{"n_layer": 15, "d_model": 64, "n_head": 1, "vocab_size": 2048, "rope_fraction": 0.75, "attn_scale": 0.125, "bias": "qkv", "init": "uniform", "init_mimetic": 0.7, "optimizer": "soap_variant", "warmup_steps": 200, "schedule": "wsd", "steps": 3711}
Each number is 128 + 24 x the weight over its row's rms, rounded and kept within 0 to 255. Layers, rows and columns count from 0. Numbers have three digits each. The size before them is the row's rms in percent of the matrix's.

# layer 5 MLP down, 64x192, rms 0.153, rows 0-63, columns 0-63
124:168125154134141098117099147155055123133116099144130103102138120129101184148121189133130059118116082118124149128099116122126106112118121111145155116111117127126117109094110066163110102143126127
087:118122113140149097178120168095156146128145135160136091147166140154079117151096117147110148136128153140091099134146111121121162109141097133135163148121137175077134117141120145200142123099201183
098:151144123150102150164149166131117140109130130096175112102133181154100118116129141113119119087127149112125155125100144119116132091113140146115164124136101078086110142162124144095125141099160111
094:118125138150134144107132128096155119081191142138116132130159095102139099124121118142146130147134069088155172135110176149086149187091138173137158135147172182124138104126146131155133127118135088
095:134143084091112130088131127129131122142124079176127103154147149141121129098134153124097102143166153092151106183089140160155107126082126130131094097119113142127156134112133080122089129150134109
102:143129118081139125180126118162135154132140162113098138123098118151141157164144125084121118150170141140129132116116070112116115083135193111189128108130139107173118112114168165075097132130151099
118:106137138074131136115141124152111145152102121105151124154142130136152119133135122180116130126105108118134133122146098175134126142117114185155093124098154153091147170113118119171134136138088149
091:121143136158128117108115111090102132125140085113151123089100136080128160097109118142134132122096137119153131116139116137140113132129107097107118159155115140155118138162091168120139102117187139
114:101155121130087102134143093147160176135139158148149103100107160125093147117113101138090142108106140131171115097138118138138158128140125128134187125134146134154144110145125161132122129149099136
101:124127142123141122134110119139138152128133137141116094162137122116127129144113173126127118140141111101143121107152126150139120135122094190124158152149152136065115116140149137100118144088134122
093:112129151111086159088094128110112133135159125136169101133139118162114151143107112172137152148165116102159104128138086150157102087143098108087095151124124142126120139134148131122102118089136140
110:096088145158135155126121148121124135093122159156129131114139115126160110144106106088093143136112111116142115145126101125166101159144112160138168116132155150173114108137138140124088126163093165
101:137128122106133168084159125146106141127140093156084140146107138153112152119100115102104096123120141118137152134169144159145133170136133160126104101143098157138138151100109124141099149159097156
081:115119161127124144164152092109128104169076078119105089122145105125139111087132119138137167128163112115147118138127135167153113143149138127141129106113091154150106143126125104188141088103117133
100:130092115177183131133144139134105083125132139164096155161105090101132189152124110133160125178111106120134138136147136142118077148174150125091121118093131140174141145179087138149152132105112140
109:098127127172120108126126121135118132094099119171147119177146109168128104153118126120099134163102100095146135179145155121145105124150168143120111120138129135174106093124163118131105166123119086
100:111168140120143162148100121126109116132118136127084126118099128172119132160128150102149152127139100144176095124161127127138158142165137171123090135140156148154102073074138118150110173157086141
097:139143139081120052133117124104140119139150118112140130126119161148094138137168185122135118113124150137073114117115115114122175115097135088121089152135083111152134089138115122116138113133124173
114:151132118108143147108116120184090139147149170120131116116160156157119131129158149116135118095135119105140141126144096113117125097114124084129114101096091133115113155118146110099107122174161108
091:127093102113157153160106135107146136148173125166113130129130101162101097086115133112142146111112133148146117096123130139111173129124116110136117118103138152106127096137123165147118121131176135
097:118089119075142117128116142105124116124126151141150108138100107116152073098152144135147151148081138146160071129129069110123144172116125128157136118122131144132129063117123132154119137098142145
090:135166143115121144116158116163129104159092175094143137112136138076136117139178159162140117108121127092109185126120128098139136151144122143140133127140129117114154103130146095112141136156134129
097:131135142152147168122106140123163081114097125161099096111153111111160105114130146161125124183073159112184101153109118087105149131136134148124128106142131147129073099148124133145113128132143102
124:112112138137112125135140121135102115118094140148149086123134121058166152146108124144072150161135096074149103165123134134117120130147134155105110096172185141118157098178157086080114133121109122
122:088114111122101127164133133104106150101156134156121104120123141147100147141077102145090167148118109114154101122140064142159149116137123137138134106125162144107094111153156130170100158124124141
099:156110112108138144139116151090116123121106092147146173153144099117100150157143142158161121095102107072115134145128150137116097116120162102144079128095105113120123125165130132119111119124146109
106:130118099139149156127149168113128158143120114130123091118210110092138102130149140126122122127146136088172137121177163142147127143123134123174160094120110125144146079155126074114109128116126068
098:151116125133148162183131128153124135156107125135192097146141131135148126124131127139112148132130108145158157109125171107100166157141043161175115149083121137129118165160097150130138140120149133
096:099078092125140109133109112127130162110134084163140150129123140089146103129120076155134160141134120142145088125132125140125114168135161165147098160136137162115115105132113172119133107167185137
087:160079089154119126123112102144097120136106133132111097099128132183093146107150132166113104104157110172122152137133144127124095129134124115083093106088145136136090147108105105127092156176163127
100:139101123119140150128129100134153137173072134143088144054108136159164136117171119117136140105097118150150085086113139157097123117148117125127117145111106123176142124142111169117117109147124129
088:137154129134108138126109072132150149131149100093148135092128074141107186144115143158133121147108099131128138116102089161149142148113147118153106145135112072114137149136121120161153151116146158
093:122101136100136161109163096122176133113185154102111175134051104166089130136150124094133139089142147172063118106106094118144126077094092119113098148190097127163136140139090123134121082138165128
089:124134073099109106123111090163125148165156116104164138147094146148105106111126117103117154078129110174113146107142121121096082164086144121108091193099083151089125147139107114185164122146137176
088:148132078099125119136102139128149121148110152166093120150118092148109114107123164137133136141131095171123105101172142093109152100137118158118093152104113123140144117158111099142090143115144114
103:161160102123142134116121061158130141121121118111139132080126116159056123126139126118129120121162128119164112082119169116114115129080129100119130080087100090134107089092086100130127102181084123
105:130117082137105124103125119100090151105147176162094157129133151123099138191082102143090107111162122096126134179154128130142107104110121156126081107168129139149087120165143103120094111173132092
097:105123151160137138118119108089143112128130146106142093143097102151082126140157133068120132165105121120108093139134163142094141111169109129133128109126129070183143107123136096095119136157142106
097:164144149128118205103137139126090137092131134155120136098128104156079154121129106115134113090146107116161149158123103143114140091119135117109099144123104106127115159158158118116119163124129109
095:122107108135139161143088132089107158053136149131150134098161093141115140122096130132129119138139192134167081141098093113158129130154141120124130115172153123151097111137098150130124142090136176
096:118141133211128115122130106152092120142118139126152099128136125128132108092129124142131151114129141147124172122139164157086155149149146141114112150125140154121124103155120169092174158126130138
101:132174162105164122099152148130133131128161127104116171146129119123106133103139144159144097155131136137107161120115134146136104105107172105093103123139082132120123114074110151109115089153157159
113:086102145127124118111124113093158146116148142120137132207114169115138115165116103115088161130124151084076126132122104127147172142150113164140151090144148145125167149152150137137135104133141107
091:122113096111112123174146119147132140126135111099136102130114105091137118100145158151162129135169128153111125111151190134087172146112114121162137123107102145114126124113110113153198127100113121
090:137153145131136158115137109165135148168194113095108169108105116130109162117149137158142114141135103146126145098103126108111160104123183130118086127095124087139173119104114172155124125153126117
085:109140117135151157126127122110152137143101095133150160105134100150109128145164111106155148040129159154077123131088158150147154123188178145135120150119096120093087110165131140124158128137115124
115:156142144090144076113151114158080123138164153108117105135170130132123151133168125105120114085126145145115114118133154113146156104143093079169121148108061071122118132125124100095140131144155150
101:125137102113144133146131132162188091135168152095125092168087145132130126158132133123152145109116083124121115099139108115122125141124130127104148141169161185125148123119144119127143111108061125
093:106148138098107160165128160084126113132139126122149103130166153131135113156134134171105164169063130107159097144082128083162096162121112111135133122109149113063150086109126139111116146091138094
109:139113066162123112123103156131082115114101105150105075109131121137130163146116108122150126148138095129181132095064169093129114102098123171129088128098136106124113150152178149110123150100168112
087:131137088103161165150123046163130134130153091101147156124118098115106133115145129110127140109133157151116152114161124113148149134106136173154152175120110115115140103117135127112153126150179151
091:130156125120133172159151162124136092114113083100112156091138153146148119154136139110118119147150128141161171151112097106169109149105141091157119102130160110129148078088124088110117103157140137
089:128156136157158159100136087149130120158108147113133134147161172115093117149148147094153112128156134133138122098153123107161120151085104134147102134117129169112143105123126117117107091162118190
105:113164120162116122109115097121131132103118148139070146138136107129102135153127126118155100110127099119067122170135139127108115134126170085102099114124137115130154148115171091099101119194109127
108:084102091127132119111096124081096112133156150169147157081103117139138170161133115161109155148140126090120080148136111133102162111135108107117118102118161138103105112140138108120096193116153097
100:108146129093120114160139140083136141130170110158150128108110120150159147119118118180090146088116127123117135157107152140134125102089163129126103113135153147080135122134109126146118124142154117
088:136145078150158089107118140114153145118154131123126140144137101158101144165187172147142119073164097133078148129094125110123168092123152134137157121083131122064171125115133109125162135129090166
114:147145117111157145142158118166162136140138149111171144107131116092100096116166137119148122120118160171155170107184142115133100132102076108140161154088116151098180131130103113135133053112132165
088:129119067114122133140104127095124129118112146145194125130073138151093120138130130148107108108112129143118133123152154138148135096105119122125094130111157141151086132172144145148098157156119102
090:134117130168139104182129155100134129119097195071156093113077153123148133102117096137131145120072130130104088134138131126106093137205077076104158142171136166138105160147085145131136150132112113
109:083086136133135133086126100108142122109173138135130112107070130129131126136073095153110154095107126114129119127137115142170164117129140155131129119178169109113151130163118107133132115118114137
111:118113127156076143088142126095178127115134160124130124118116144105160136120116089146112137111123101107119118103134094119124173112181137139129159091130180154140158111126139160152152158104134140
104:144097147117104089141114108110114134138114161166119137144140106128101163176098113140130104155169116127112120169081152132126127116127145139069073141130130062162083107100126106151103137095086103
101:154183132159125122122159150128089093146144106118083178162153130122128106063103121140119098139175150131126165168142172125135159084100164119104110103125110114124130144068141132095119105133114118